python train.py --n_layer=11 --n_head=6 --d_mlp=1920 --vocab_size=6311 --norm_place="pre" --norm_eps=1e-06 --rope_base=20000.0 --bias="none" --parallel_block=false --init_std_qkv=0.0375 --init_std_up=0.0375 --init_std_down=0.0 --optimizer="muon_variant" --lr=0.00261 --dataset="wikipedia_en"
Each number is 500 + 40 x the weight over its row's rms, rounded and kept within 0 to 999. Layers, rows and columns count from 0. Numbers have three digits each. The size before them is the row's rms in percent of the matrix's.

# layer 4 attention value, 384x384, rms 0.0558, rows 85-127, columns 128-255
099:491521548513458483577604519551468466487567493545559529491572516471445485567484479489515444468525493514433474447512531463484479454475565525515497438494586555442480545476504473452494426547537426419484506526543530458500502578511481482532444494511506503449439536503474481575515476497492578487505437436475467497534503470513573477463519510519518520515543498497444495504545505436552553423433
110:475512473538521539532467540532434530472501440496475516514464485574423421516466482497536526514466502527557522561488502465583538523515484496435491506524481503515466495487452389538447509534468516468572505481411521578499452467504484585546443472534538489506518532531540451550562529568524474535504460543442429480537525487526523549457538435517503496514473504501510523503524470502547510537440
099:461485532551499558543431541456489500491521460569440433473496469452514524561454506548441503471570467449479563501477498545448507539503555464483493474470507516510487518542499522563514513530485580516540568550552447426486463443518528528513477526596483503555562445500540531521469492487507554504455445489469532492470557515481549414480468432519463462538575497453495501493485530491459562495521
100:534483545491498581452457445504464480554448478505488488434457503506463527528463474553567571534492545432504581516552489470465516514504444436515489475557487532520481465468528484473488530509540582481474564559538477491497435480512462494589595465445567456507477486500493517565471420427435514543510495502498502571558534471501544475563503514488464492544415541459533412409577469499444543487603
111:472563438567518592507418525539493528520514521481568531470523484479530526477470510488508455461498495494496528444553558537484524530489509435492441494546456490516515484484549471538520573509523477518492527458473514546514441526410487499557465466534510478526518504583487548479504441500525467527465446489493467457522520520506462479486523474517550447488517459487489590468570483584446491514414
105:502454454412530546527560568474472535554511491500527583531577491598491455503615445434517541524423462575529520506462528580467490490470475476532466499434454470477519542497516489478490546533502443518483557474513525572423464519520487511493444477473494463524494476527496449473526489458467504472464446462496508507468473503461501521436554543554521545502562509453449492440516550492535507475533
100:567482473455449545486472543522508471490544476412481502485530511469508480478478491528494424551512584500492560500527465490574474442549497489550506520503456487524452510499527529448520542562503471496539505484484501526473565540519511568473573525470485461492470503581563555448523501468438502516527505445543481459510484519452511460547578555511506589436567551494512471474488525498542492540419
115:417452494534549509424538539429518473516522461456533461420480537495483575462496497451533465466516550448549519511484471540516606554466486512470506488543570464494462513491565542501434500563524555493456575538498494481439548450578490485520512510521537441428539568517461459578507562487436486492505566519516528473501516512483469521519458548470539526526569562506530515478478402493498506526543
100:514535515443456554519465502483551468491513492513569433489459394471458501431489460524524547525530494459476457471507509390526417462423473553516555484459496525547497521502381514495500504538435509591541495537455499490504501441387541523505542578499499493497464451539446489514496526514510508553538619499476489528501551494516511502491525421536535419494480485410552511537476527454551444506460
112:520472461495460490525489409457504477511479535505491541535542573543456459526383473491559544481533452513479559453551541506453509473517506495505493458573518488505564550378428481457448482481454474536495486503501447452537493516509452440428447494519458488513543484574561595528468463480479457506514445456470556510456469503534516535516561517536477544450483524524496467497550470498524506499491
101:507545458428501421432568550418505453536493483447576467460477474458465567441552454516541436542545449475427506491503515503445513506430448451460489530503499544469439503509506471496484486479502531505524519517457504505513491511513509527560524562533456551530505483480543477474492522467554471469523512458532428475507451581484450499457505451508419479495482462590485552445520544552477458498482
103:526491431560548432488494523545443551510488378472506538521570506488512469527504493414505448502466555466549536498548607503467413466472497533448482585512440433497507520514583554553416537464464484522457516450503455494497467559474475579456487445521423505564533483447560489549506522488479441538467470524543416479503493548547554548473472498504504495524539560521479488411502518586470564453418
116:500531555464560510517545491472526456526504487502551613508472469451565469568518523509531499497478473495567509458503571531431517550499489510530461539455504477508546563526515496492459450413503484516480527498507495549422447467530494536506551547513570486451486574440448495482520505437534495492515484484497509429492492517558486498459459535480507502498520483506495481524499494492481548465501
111:555544487474484490520568490473470518475567529399507551504533475548412494491487564471515415495537485526525491573512524524472490482493466491513486578514524474520522513501440479466550489433508556593455439526469538518491514585515576461525485453421461436489488510472538508526471518525519530455495496556502560522507540475469452428458568455492487539510502525503487493506508448515482502492553
111:480448441485543523534479447587488456539421496510555518521490569525457531552443515464495532488557495450476467486505519490483480447416436500515521513475440480475535465494524429478495443515550470462492538518405467564509452515502406439491511486531460463579541419487534430422479459486529449545518499524437472541481461499516511471473499523500490472526484476534512454460573535470516510452483
109:487431541525483430520519481474455511484564498505478556488564433420547495520547566486478563544487568563492519543468504480465488520526466542466493460523502501491493471575487493477448466450530506432423592489445559537457613502516492514518486459537482500463482558453480510493439512469468464478484484444498494482491411524475521468504544523483516576428533528564533504507490503459508496416534
115:447529523516518415517542473546534495517483526522542560551405509479501537457368555506528539508522459536493443571566451469537456437440447456505481508503514448505474485457526514521495559547459481443475508517486508510478524497499492543515528510438510472514457527555544519414529519526521519520579567526505473457504516524521425487507506512525517478534462517465529574559497563500515539500452
116:490518498468500543540489461494524516458455505525497469446450515463484478453544457531514480461468541464640429450486527501562510502486555493466488505527517497475490485488460488434566478511526489445532543488471594485526613482481498570487423573571568520476469604441453472563532503529512482525431569496479431544508480449545542517500535563549516513607445530567519449488463559471458448476475
102:520484539463467441543405495467500492488534475576522496542507449537575542459559410483543546474492496473505458473519551537465504557521485538528515493502511536559532533495425471473564527530477502502504518530518508463417474502496497489484460522485492495496483558551495539595487503490593488483493540515494488448462545466455512526493503545498464428545495536481479498555491528476470538545526
106:452507479582430506520503488503484476515523444520455571551522449493469527500511514565531547492549529534488438503501470468467499548404542559512530464477545525512553552539522543496476357464483498536513546506456523453504542546455537465493529434502558480529496489419415503481522498479504439500450536520494508475471551449550465505482461507494511490579463569528470537432510497570440472482513
105:453436441510460525514492474487516539472473485451498551515530501458500513541549568484476448458481537453476447542502430488549513464503513520519522503514490494523537470499486473433491527563465497501472511481459538485498507517530571505495463556531502468589499510502484378558498521520477533449490459508489439462437444464521433453525519456495557555537444519475471468454513477435506455509543
102:459524514472496436545491500411580540491447487473585461498474492445469434532591500494504579429479461465454490533425506491508454426464498415453472534590474530484475474527513461551495511489483472513500562522587521497468487532532505529452494517473489532473506492486522466538466486491518500481479489465471572533444439528441547571493414520530513516564492529553493485469495527501491624496529
091:504513475426490524511528503499476522556465494505520483451505483530487479435526512520500541491539484491601532485515456546520473585552450458488401478453487495543439529377434462475408475506521570488503531500470557470510508481459441499530500518529495521544494537560544535474510490494556539530472522496496504534536505515543510511469508512499571489430503474471489531528493499548532509522475
115:527521499446519460444505480480564515459474486528521535502468503503444491483566495521524514519467531441546534514513490474542534504513499505480495472502442447519573535520568526485526474459440536436459441463489561468556506429511467531536455550529469459519464515448553427451425456554483515487548517500526506438497485455593517507479532424502577554583465491450490480474393413555495433473551
103:470402562529439441534521511505520546530503562510494550419497512533483437487577483496482442422507525466530484500554450461521472488503500463553525538451539574489451490508478507461491456504564400452473528528533441421478444572480514504491478456503492517486555471488481442497551411493480534416469430587549460488517465533461473497483509595456473445524485459496507506468479578498488539498475
107:509525483518561518516437455513457516549451543547530440495454477524599500517454555568467561473522543447507435450552436510540440534433491485493465551471530477463474508519505479403475499533537491475506495461537489501475544514512540511501442516566503517557461488422439526521480488501502473522462604457467477493446525465480499514537477467487556421552511506475523440478478635501491550503392
107:464496477488422563425498522435471488473447409471479466536418547442525505528533464515479564509500507501508452483495506480495549509424491511466492534440451499529441485509483455510417546524508478472476505525530471469470615533513481520513558547520491508514463472581557486506498491473507410494521430465480506569484507513475463565452516473483532463429513486474494547469529500552463544491485
108:503486535450520511503481468500540470514441530527478444466472489563532488469511456481476517482539483528501474484438483516479460460502571492564538481499527452505539497510481450492454461531453508438537511524477520477422440490491480487545579488538553514513486486485467533546515562571522517502520498457466500490504568530580429453468545543558521426482503505489468450504498389480509518484522
107:435495534442441520517504522551495481519438485438547474492522423524476509448506484519525530479532487451571529490535534534443468525533548433505506468416451449527497474530493544504468452551488490504495515578508569492524549510527481530470481544518476544496456490435508500536422529528455478466470498450529499499475467485442478537510571530506526467544509489484545485459483586494442514493457
105:471541470517548506492466524458509569458530572554453447488465561396454611436513494531488499410521521499470504482476493449547504455473504548454528535546491520475466539494451487544510447480509516472484465541525535450507513502530501501510517499521507522449480538508473442472564514445528492468484529545494522452497520543468488440556546526538502449546482514518511538482554452449506445441448
102:451484539512577462463444511436481494533468545473495510506522342437547526525591562548474516521538473478472474513570437469484526499522531445543595491560525420486557501516535476523449471404502427553498521541504507455466538484532541577462472501484440551519574511513510518580480484475499562463466450477501474460509481548423530491499494459500598498505519573567495473580477538530553504454528
115:436450504470494465517600404507550492463524515502432554464512514531483463465480527520497504417525471433515563503447562558492445550469450483516465477595561554593475494521495527501507483497472534458535463499445519497504426540501498522489534551457524501488543510517457486535570537485510495478511466610451524456454488459510488468546519485466546546539465466474410519542531457460531528541581
106:540510467531505468481523440521517463476482506443505447508491456471486397546537486494571443547492429458430493475451468429519506493460529492355507475522546481545510491461481483513507520470568470489532474484481516471491483505512524467488516470463455509537481508477492565539526476481556480491515504473440486502524508545552476554540453442431522407518455502474566518562497532587472521524478
110:472506502510499473570423462483587498512478496429526524541452526552471498484513508481566504469438493527533533474518508544573495463527444445529439509495509462537448448444477454511441469577516443479513489547537525578494506513486499510516533477452517408459418543480508537514503515488493497476449524437437468414531516516516562590489539493531518446471520481511552513486470549494540553567458
105:460394595506445445460448502491474498574520435439545512483484398511511537478591541556576553564507519512487488493468459507524518451435500492558493453457429491559495578487523527541454468483494523498553536535574511490425535562509547514505500572489528498518471519401528517504477435564482478540405473534496451509502499469487473546508491542589505474502511594448560508470546525588417484505487
103:445529514520473529469439406516468551476550448509466442520465548476556502457505457552508504495530471546493527526474516460473517535483478490506513490525485511478506470409390495581541536589435478531521508457478501487523538512493571532500487528468467497460492443507500479502518500491490553499483552512617523457428474534515570501452507581506436488458485486564466465524487486507547506430512
109:471534472483465484484520507523562461506488550479455461484520447484485432519568478505531540495525496508477461435521509491523472470535461519511500497501478546503580503496532493449559484532467510475531502498466531427569453514460503489559514491426477442495505528445496439462515477493502446494554488511525538503477494479479460473609475497527551534581512398469473493474544492519408499500488
103:517428469498493455502508523495486528409515498499524481480434520494499478484488509535511558514507547475513485544495457505483548513559507410420517520454488476476475512563537428466565587475528460453455493466435505474542474536514533492534438552513528564456593485529549489531471459487539517484525368562535478473496513544584466521480531525534449492477507483444474521561498499486512534556406
119:533467499553501521505506543481490534489544436410514522499458509475472528512552450454463473574445547450485490502481544485447519539485423451492499450442420516525489548572509548494476474540458508515455508562516458523444518532516526566474534536531505498504486524512405479529563489527497496443538400502474533481490508530509468484510420427479458517504564467525491510471460470516508519500524
114:475492574456607510460508511457464513462477487511484437433479525499504516436466531544434590501513477490518575471534523468470575477479515579499480504515486468487534460503496503489523443438467514488449476441486537525548468479471444593505465503523573460564513404489506557503455431527531446449541552565515470523578485417480553452362514462487515475482495512526473485522431463527510470500421
101:463495539511505589531453505486475515521523534458468540543496492596554467473548501518506570495546469551474503432456484507501511527557489463471511494521409537473442454481506430509425474472490587471479509440542497531556481531493550499470428492555464504499516404409534505505465491505520500465497463519456534583477502569498464394444455487473516471579489444473512538523582574477527537443509
107:535478513460577483491477448513533493486536590443453480536530514538534492504463521470491527499517504504510519517515496499425461561488457505459520488543481517433492495588499553444417505436524530547449511505440442486535582559473531502548526569541493446487525453509518487490527501436495474477584424473483546509511499543496476427531522492511467534486494418557473496546480509521506494580547
109:535472570563476540483586509501516499493484479489454424441562477518669467520497414482519475409483471496490492437497526476474510594475522504464471507459466556496553440421511464479521480502531485490529517522424510502458474475438545550466489454516505456521452521519499487534509509500493508451523532482505432392516566550492473513472508488497506447461513560537530494515527515529523544560465
# layer 4 attention output (transposed), 384x384, rms 0.0513, rows 85-127, columns 128-255
109:540521477456472458526544466429442568520576455548496528508519559462457537461484480478509476557513505542506417534512478475468498447445489566511485423617511494483553550511502504480490486472480503462498503542435508475515481530524442498483458481538408467398537547465498559507527487542507538487559570470518535570516445547460485485496486474510480515498528537506504466531490616415470492481493
106:475538496577544535510448469446410507483500505550447504499532485527460448509454534476493530509509547444525499581501547453449571539542497520515516566477497524543546535555513464512477480496473578526506484477459553548482525424518424576464549466552513500496581467475555524560566490560560467595535424468476539496524579522501529495469499512531500506497454517529467545563545482468489501544507
111:452469552554486513539486564495565471472435473532414425518522445482503573541505491488526506465500488528449492543456506503536496458489524422503395478508446478540469523478536503519507537450479489493473529520539485467455559404582475503497484464493409550452524500512495480512498549482509516514517460443489513446457524535510521540477559523567483528512476473530532461590394535539582481466537
112:468507466476490521523496494549456479563493527473529532440507477466559503493524553486542513456501463512518545485512503443464517477472459469545504538508556463451457449597518526568504549486615536509492514560488494509377540419546515567493533515481527553511468481485511401545520480431521518486496522563478458496562433532469556516531487518587455411507481533500482459475520552506490537469474
110:373513448491436572452490528524474491523462482537539475568459467554497473464490509433446487530540448524482542481540518486569579425567552477454454510526501554505542518520519467440556602514495441517519563521526471544477470455407487481461460524480533466510506531561462500452456380431458484549460515464485476508512498483532510499471477463481543492518480515521497481552469502522518491493431
108:454426523440498459507477512501412507521561526535483401519513479497524485459555497514462497499475513442585483574473530580482474422487484482407508578460576429565456452479532523466493564509537527474512546523456584539448441502515562479588485479470479456452479537526520457433536516419493506465507533451499499494521459465489465542495449515454532510517448559479485464520477511450497459488514
107:515548462521495579504546493461452501484542496481484489512445538425512477548417506578485431497464516531534572468511488472450493516569479505434502532561436455496522492519547538478492545470506534431508482455427582494413519505551415570528470496460515428574558454537481593482501462531459540480557429452531542461595507472468474510484550587455497499470519517428493526526458573536500536472489
114:441488497508444530449516504508559538487526534418469462472516470444515536514483536450452427505519494459444476528570444472454591493530516547396485555559512455450490504497456537450508471558527458536489483458448442569499495482513481501450525508493562512544472527506491489536473450466467490464529490516535514543552449503529542515581533465462503489512538518507503558512499430559501518492513
103:533423542444477571496472514476540461503454453436495504563411522595505524554533572468534525475527510403480493515515535465532546440473482591508574504455543459516548524453466502552499539518515526586471533484491579467509523404454460469482543557483434490483527471492474520494588491519537509516487520536513428507508541402451555481549535479461475434487445448481563519519463514534539508417468
109:538414486481501541474407479419502466527504529571461500415538466426438482511471444488497482474553485484511506527566506455492514491595423474474494504542503505491558503473514545476516477482494474510549512518513455459506507542520495436462478542514487515512465544450478526552471511406460508499513419524518569490479554492401550545511496449550432527495482494550473455480438502622522470490485
107:532550459535494476506489510545550399549520461512516431434477480472476514478457431496507486537478475526428538482498542486539523503450531527514507557466547535482516546548499496504447561501450478435400477454466459424621487533494486446473455540581430559459457471456455498531506489481483531439478508486526452516566445541475479465492452467542466579571508511491521491507510512456485464530486
110:540489527514476428518532478512510477510444477490511520497543535511454522541397482429471499475534533461531544531539433511529450516498528541465501427437504457533521530444553543574491558497467454474550475364510537505490493500487528478546487436524507522454505496501439498607495537523492495464530486494481461501525478512532553515511458548498580502529474459526456476396456494519545512423529
110:482478499558502486542505522437514481545515467546474529471506526370479478501463480501475522443489487574485474467454574530507495405572543497406489571488450451491493507484469526448497435480549520554469455499572495526464479483443471501523417628437553493507472537447465534491467544446524508517500564483540564497552489459489580494515514534527502545493523489411485519479511477476444540503427
111:557537547532546600516532425452518544503540558527485429440437414572469478591496472527473512502463514513459488537487504534508455493416526487472525451538506504556562511443492532536570571422503540518484468495495501557480492556469545459461433495521534530462539501482510535529537506480465512444454446563540528469521498481490471472487479439551475437546533449511502545486461490439489517472492
113:433539550530541527527511511551478468534480537510531505541437558530506505489489478490412482469462578471573538480545494504541480472484569474470505446471533433441495473498471453439527559516570496460510512501400480580521527535545393452497509542470481534543510537435521499546492521458549505475496498493472507529472495516478506478518534499552445503453535510520490486517490503466506525472562
108:469541594479527515503464500495484562530486480501542522530539495458506553537514580467519535509540505485534473456549517449473496535540535565510403476475464503522491423510454417524516436496451495539420521490459463428539477514458531413511503509455545529506487520478459481527441471468534479474544478417379518471467408424447509511491503531496530567472551530542485600452480459520535568405472
117:563487543573468424572575425519478502526574533508490522531492539517539570427401547463518513463516481524439449447480553465470533553475473437500561500523501538449446511498513505479599518542495508508503503498523465497472497456512435435451529465496498513540486527463521460496517506452473508457457501414469466502455475473515468458535503509452480502476444464531475573475436436527473501451406
112:514520446501586575503562452478484417490522532520549424516516492565505564419502466474458517481553554487525512514491561491486442512448441535561449530494523555504488507499526487522523517470606536482517513446457483479483468524425458522485525532526525485503540564502567590480491515544557507482463496486465546495487463445509531423496550520565491488490507564495494570427499594578513464527545
111:493568412510506487497461436472429465461485490535526482541500521479535505491482528503563543448482539403531521464538534491459485530484508500502502507508464515600477524534489458463556496453472551513389432502478523490522446546466549497548523513523536512569466432498537501560496533531484458392536525490535498524483481517524458460577511555512471498545504469451481473486525506446508530500519
109:507441498526465543489476541473530487573528481516459493562529537437525454564537548527535526436437490518545501518577464442561478512494564542497489494546500552501478548494533508559499485506481516527482505542480532450561519507491436561469513434523507547491526538477476439379536506440509500465456452498480436487531465440567453550524471536401520425465441511504499506497495505518526464524550
107:482477463432511522507540473530498503403488529534502516496454492485541566523584500495519491494512507565427485467535525474578514494511467462478545505495481463531461456555464499565452540527541550519548487461522607552525571529472457511530470500496531470502509522472477442511505477469494450433516453418542502517420539471514438513557462576378569557458525496535509493474494517459470524480503
102:487495485526511490519411556404514560489426512544551499423518619548504499547489463566521508483496495501479485428466531455494401467455484501482511534550507474520554482547517542501501519501519530512451588505542526485462460475510477500482451462467503444478533418507554541475472439577508482475501509516501546528441483496481556500465447527522464534511460550498441563495411509546557576508449
108:485455445454462476495515563499513556547498530442511527490415517453483486483517563552519466467507502541493479539440478506500537470481444483539465494501561468546447511448457527524450518491496567528561474487474567424527478509546481428488498493530504521496590575566586544515462438548563530484493520500520487517521526569496545518529473541427501461517531458538519490524443525494503507560528
110:473564424474520478507556520466513451510540468485487517525504555495561554487516470522571590458480522490453527491533493491549544558497530464589498446543481439517463468527533488462462510549458548483507447483531511464519474489461468490493485517537470494556484547541570449453489488539455550478503474562431542535455491469483546504473457520507486548526452425510509463509409485557546517480434
109:546529562558549471565510490499502503538498511524502526537503529547540423405575493536421492523515468549518499505539503539553488552502505445505483467487493484546462509430498578519553468530532472481495457423527534494442473464482530537532503464514444499546517582507510478452566433573450511521505541530447381527544487475515542488429532546470452448497537526509489510523477550460529556524519
106:484510553543549550536483526472485498483526543477505437442506490533541533530464486482527526440573543539423485441524516509466496433495508504518483516478498479560543507569492549427437483543499495482517486432546499512520515509420507474509478535496483546444457526483440459528522472477514501549552528470441543525541536420511475547545539510415554527493536557422470445540512560484544525546496
106:484481427479434533488465516536427553490463435525457554535422535513486504496470494505475563432496513454468515471511565433435504531456523466465542494540481547467529504549493441550515515544568457410514517530502486487522621530491489481542587508524518524445414421530511454452476489489506542502497448428521557546511507552466510494475464543497559536448551470468431494502401499494480500483467
107:503481431510531450458455458445607555526510501444472500465479575547486566481422497502490467500525527497428479481496475477497506489523563470497482442530485457498593460552532526455499454457501464471508516518500473510418564475475499483531569459500501484424441522525431500534556432498502502500470498429535545511475504470518432505466521501504526469552478496546515559509518451464554480522494
108:488527477509511487604533493555594410559473523577485432571422472526462511447466510473450561573499488440506499503457591508477459492526446489505482504430445463489467545523538568479477475513567484491508484577516554497592541520549491531539491426436520559473473572514506476537498481476462454485535514477538452455567492504531453514396443516553483480514514495489538500479496552521469468493556
107:545510433500549508587480485455466543477479498556497518505506563558474525429576512513460467461457501504424544535480502525490501533535521578491498563471422455431463575398475447499494470442484478462514431518529575501535512539486532506514552510499460465487566491546558481485587518412478510471507486472467527530438570490528509574464537486502604447481513498520570580531456460577541473520490
105:464471503448489489463501510515490525439469499517529485532535482421488523571576519497506476514485534396498488575516444484484442547521490506508479542480524520437461512530474430483469493493542436511521427474504465514481496494524529571516495449488438477530549493509536560548569443442502591503473431470466506480572461554453504496483475419469448532466487545493518456494474496466553574543509
109:554535465465482509531516469506536552527573516440465542421519550545437484421452499528525512415465485408527510494471468538480461523498438487514470496558469512555530479527558455509445422465477551483519476550492524525517478514531506406419490539523514587503499423468463570483548538537504458547454485525410495484508455505534506499495509519408468510540465485519489573464513471493550529414506
104:501463507553490468560443429518455414501478491480548478488503493449535459493461541483575459514481536443437492474410471509456478474479556488450471454567478440566479525422482528570540513530529427505567501443442511547461467536509435541435528485474488512468467499483482487508470521498513531509486490399543488510502459541493520482510528491475501423547462491411510521468500467530453544494434
112:484475476606503518524492512439583487413482540424515584463505465504539546538529571432471524503545444460511521466515496466446517536491510512474452526493517477492520561508453491544453483531481554468500505479536513526493503462555482515510467523472509441450546518492510530519462503527467450499448540448455538463480476480508619477528506483498537538486525512499478521496536543425495533514546
110:408467462539575450503581457498431524506513487466491489531492487446462488530539560466526516482481500519491504438538486494513439425504493470489520492438551532535588558512505523514497418549563493486495495513516443501500452511523502496486430550474480610512523527489553463502470476541507520496462526507474505475484526540520475559534480513491538475456490493479554591522527526525451485519521
108:515466455535520551469467482500513504513574434457507460531464516500503505490510550543463472505467514503443457522516492439444531546497514481498534543504519566488542501423452562503503496517515470486461455460531420516500573501611511450531529468461501491549521429478499504507535482534457518442463470516530506442413539537499515525426533524525426551468514512485488501520479471580472453463505
111:519479516586476519428478546534453509491492458511600445448515451470551466548546405537545485530457587518483580451564544516515531567537476560490543505489469470478449510490484517502511526525479486495521502443505532484512456520499478478472512474474434508483505465481501510487546465420533532508495487527556481454525544463492489493511534524520535540476492477497420533465502517516497500493527
107:495450516505555490491495534518458454484472486484553486481513475505500478397440514485542545530545570498582499482509495448565550510513520459495481496464486527471441510479483501497483536583465493520475527459449538504540488583453568543456498481491571552495539501602480519466541497505465456494486495493487533528453428605502485535495517537519478549440437501420437569519545473506542497536404
115:433509497563453517557464584540493499528449465464480498516545522487418539513501492546491501529444485457510456521504524487534492448570544457563556429412460498567437451573536495422511511520533483548481537467498468501482550494463515557525529511549504455457481470578483533520535573531433568506458463531415511459546492537489449480547422449424462573475470528484582501439472567479516529472522
108:446496568464578491450532546503590421519450466413490404478464550522416450621522533545487534560490481474516480502476505421444529536447479473523504443518544500478501451528568542542562477542503416495522451499576513488502536570476488470505534455521498540527530429520542517437541449459563493502486505571517492595555544482495532480394484486425501507495540462548459525437478520494505491583420
108:495459500497448524538394540482511504515498461549496563447447463551463496507524497518499564552547541521454495432449503495506511485498456484472532527462532498524488497432482507495472469485459555498513545480446494544487424505508512495452454487488522493502496448413558571457507471543479486528554496427453523535522435547466444465490496512444491502578491521444496499491526566563561449479503
111:496528474512425450520522474549536424479501496459422497467483508592540538576508543517506507517466445530541498523515474474459494526512474492509484520434537449473493538527549492574459475498459480556430451445597365525528542580456500549567543493467535413537554515515469436489534512468488547464505514483511524533466429433479448548459481499537521428544482537506496588438568516485420426536536
105:452442459519450533547486513516517492522462513450487518474531609525554456476505431520436438403519478451452466448519478435568487534470436478447412453467435486456448418496517464569590499487435451487513392514492542504523486497506532476493482458555533522487474541524371489543457505475510527519435561467474454540517476423521513465497535426527531530463533491533505492532546537540534472490488
# layer 4 attention query, 384x384, rms 0.0495, rows 128-139, columns 128-255
077:522612520468541424426470459523542452444532491467551565497450477517473452527464489512432586529493488519509514417485460462517450418457578486526513492484593435452483499478489514486491505487550469571504524558515513549474525544517449514490506529514531487443504493479526488474522504520444485529546489478477491478445483526540478599460552529504442585475408521521467522494483526527498619475456
079:498539457483520553547563468455524497567535500521466485543440490473505456522501531527511540487511546550510520583569465559544511496483547494482503518460484452450476495491454572533514498500563545511531545590564474466564486500527518470498504435554556487432565454489474434587476455498520403547459477482533534491417512552478488542478504472454540578511455514458437513456492504547534464406493
086:487453508550441518521438497537525532448487499522501497432529507485494530501425559499495404547447437543484557503511471495470534541477454552460458497555508508570546509523516419562529526437403454471454467467445560480432423425540549449501451558515388539546512511532478568484459532550445501523544426513491448483516510435551565477533461449563572538501545488528481387518488452536459532586523
077:575572564495506446528442558508527554442517493464570535460463481502469502510466486552424494582480515453518513422478434498493505473474449489474516483520532547485547498543489512538560480496481584595500494516478603526433515498548511520539520564451474499471441529499524498452514531458572510425553506459479409546512512443542538547472507528537437476471453476464475550487515495520494536541553
087:518549470457501496497527472477497435479552509458519482537490443472421517436466520525481597462572529533502452501440517533502445497525508517480507505449508485459529493501503519472492465555520524545471543541604522535498532479595570559478527543425569476416546534424508518498528518499550505485492542487480535480511505534447501513536543401510535516521447477505480571484465552516566584460451
077:516476488493518522471492485463536485482502500523496561501527510518560506534484513427539528464455466568471477585489484435496514513494554476559581494488463438530448472447443558522430541544477516439469502433560450560499538539505475502553539392391559517462503498498531513528506514512534446487489521433528537450472525507462474473501565522488543488539576498449538512552445483546609439515526
082:518534470550549418492496599466473557419435504449562480470523429469528555488503573552513482482485431430496457518475467503468482535495517524462472541511498510499474527495554497492559573524433591543466492486455570486500459469540446452521519568465473498511518538440539494454484531464522503493551525500446457512454572459507551537518535498540490504487446472396483529497543468524503504498510
099:555559497537597486429477475457449434496470504459528395520437504571465510432516476560452559410525536528526487514465455562560486493519550524508552499512477560458532520538429524559461447524534517488482495469548545532468513568470553515535506523470582494526522490435531469476513426524554482473515495460468536503471517485459437475479504547507503496512451477463478520497506508453560468501436
091:504464568474487466489510438484490527486524488515450488524458517562508507473542472582451509510525494535554504510457515531520515544490500529547503479464511533437480496473482497426519447531544474486495490450533476489455521559498525550513571454432572474502508472433461451518543432540495515459559455519529519508477517478475473548485480456459501524502460533562497435435439566451552471608507
089:459462491446474470532470519528508588543498553597501557520523446514537502516447459459489469529567461474493514495552503476451490517439488571506523403453525429556508493494578501441491519456468441537537515513478469489456492505522494475488587549491425483462453488465512521506464468457460491522487503530536510428498467465478526496532468479429532500458565561550480493470532490502486565499557
106:467518495503490564436484486526479458506520533570532417535523433506519544492505558506509548442596542487468480550521471498471491507498532533492515474528452492466506477518492528536524462561549435526479523444529401490538492529421507502515542518474563476472487483516525419583499381515537462492458493525502589553477485510461481449505461550518533479458471538541516596503510569466500425496421
098:480516466462483545562492442541476519546604587545471556531464606475536531512476557461509482533507485533402534451503514474479489510494485420509506465391454486536408475501463550511536443511534427472487469505503445486504487485460429534463463421518440448497489562490478530545502547474549519545522449632508507455535534478592546568507501492495472580518599434472498486585476523494439591450592
# layer 4 attention key, 384x384, rms 0.0506, rows 128-138, columns 128-255
072:454492508485493488542508453517555510437437505487498478524517449464531534476453595451481467512414455525421511470456513584490467418537484508574484483479499484542521472464484517555413500481459460505618534428521506546538496471519580531536547434558494551556460594401510503494535543415557522539566466468500571483503474462472510506466519550472522471494510564563538539514476513560480526433566
079:449492545433456505510498548447536556504496495570499565450450505465520549494403462497565454497537487452525538498498441503516432483537491457431496500471423479503487552464496495400545459544433550475491493465510533496490466507548488498461454588508484576515535489580418507491465405493478536467469521528419517506481584469492533524445481574539493548507512429499471483478527514530491461496447
082:584549496561586445497493465552543501478487560467507444540524471559492460475516554473559495570477529501533498479547473526532550526461483478504453548584562513509554543517531459554566531535512497540507524524547412452568486494535472466485516506493508521498493444510543576475496525443596449528472606534456499445491488544473494572454447496491518482502500540468471489434463486512452528507520
082:511571537496517471460408518450510498529509469498493529524562518551480581467446436422494421560525443498518474473475522492511569485494451505516538491496615435560548448536547546539475526534571487523492499515536502547501443460502469506559478472480527461525553530484512523421522530468554465506482563476494549483470434466569527462567487522475517526544535514413536508413510519512497488527532
088:532437516472469519526602540496495451515557490475428524432491529548496492468479467540472465445589487554485527511471502491484472502484525486459533479588484539474481531551468594401551460502479464475488535457503525453471503492408493591518486493529446540521545532458498455560477433541512546470548481463479481501527551536496447459520508539480518519516541509484536519482532532409506458493551
083:483516483554490530485609527496475533428512563495558511467520524495470488493480553532539495414507483479430526559495442460462455466432567467456498520467392486495496557555484494494526490442435531464567532517483550428545517481565485458447480510510513444495528493572528443513520494503510512583545527485435491521522506465503428444498548451518443532525520526460560403513567485495509477533515
074:539474448492535551509415467532572524572514439572525485536478498521527553431513550434476450482483556580472501491488501488475473459574469515459481464511548442461496451527475526480527452526542400542516495541555463470484459488534515465469506449542534563485479524523583597487513516498443545514549507473476486539464518501563487442505536529498540482502521496410522501493517474577453508585440
087:463465544600442575525529490512500535478494473539536553484423509486479445417601495507500548532504566480508507550392549496515450470541512452481476456559496510443443480505498503471470500469539471434492507500472554416464518577479561540548491457444458488528532536480501491516428473529436564494398474513505480510491524482425468450474514446538503487508525433548471511472491501484490497500483
096:500538508519543504500551491501516489472508452513520493486456483534471443500515438560570511531481528450472496624482546551455437512414478508522470441575522602514471504504526513498433457497494472412480504498477535522482491571461533502466536471491536518548515556491438447540484397553491511512462523492562503542494522533460500435515483477480560503519480522470540539511488555498533486423444
087:576543464513553441552469479465508508452536533460520534472576504464472517519515477435443442473508489505478480478513480482412594543501493490503520475450490473514460484476555504485519502529466527512490514442437447483563528522515510483479559563467522479399550468459541499479528525449496462510534536539506508496508507438628560504456501512427483553458493508476490417461509529480488495543488
084:486484523459457497495485471548437537464487502530561437504444477457510455510510532502612540447465529425463518454500474482508440543460591497510508553491514510526494470496442526509449467501508459557409505484541442467545474461457483481512412490504591476472507474459567527590494468468483466545445424521487505490476550503451521503561536477521500537478531497484467484484513475454449548434543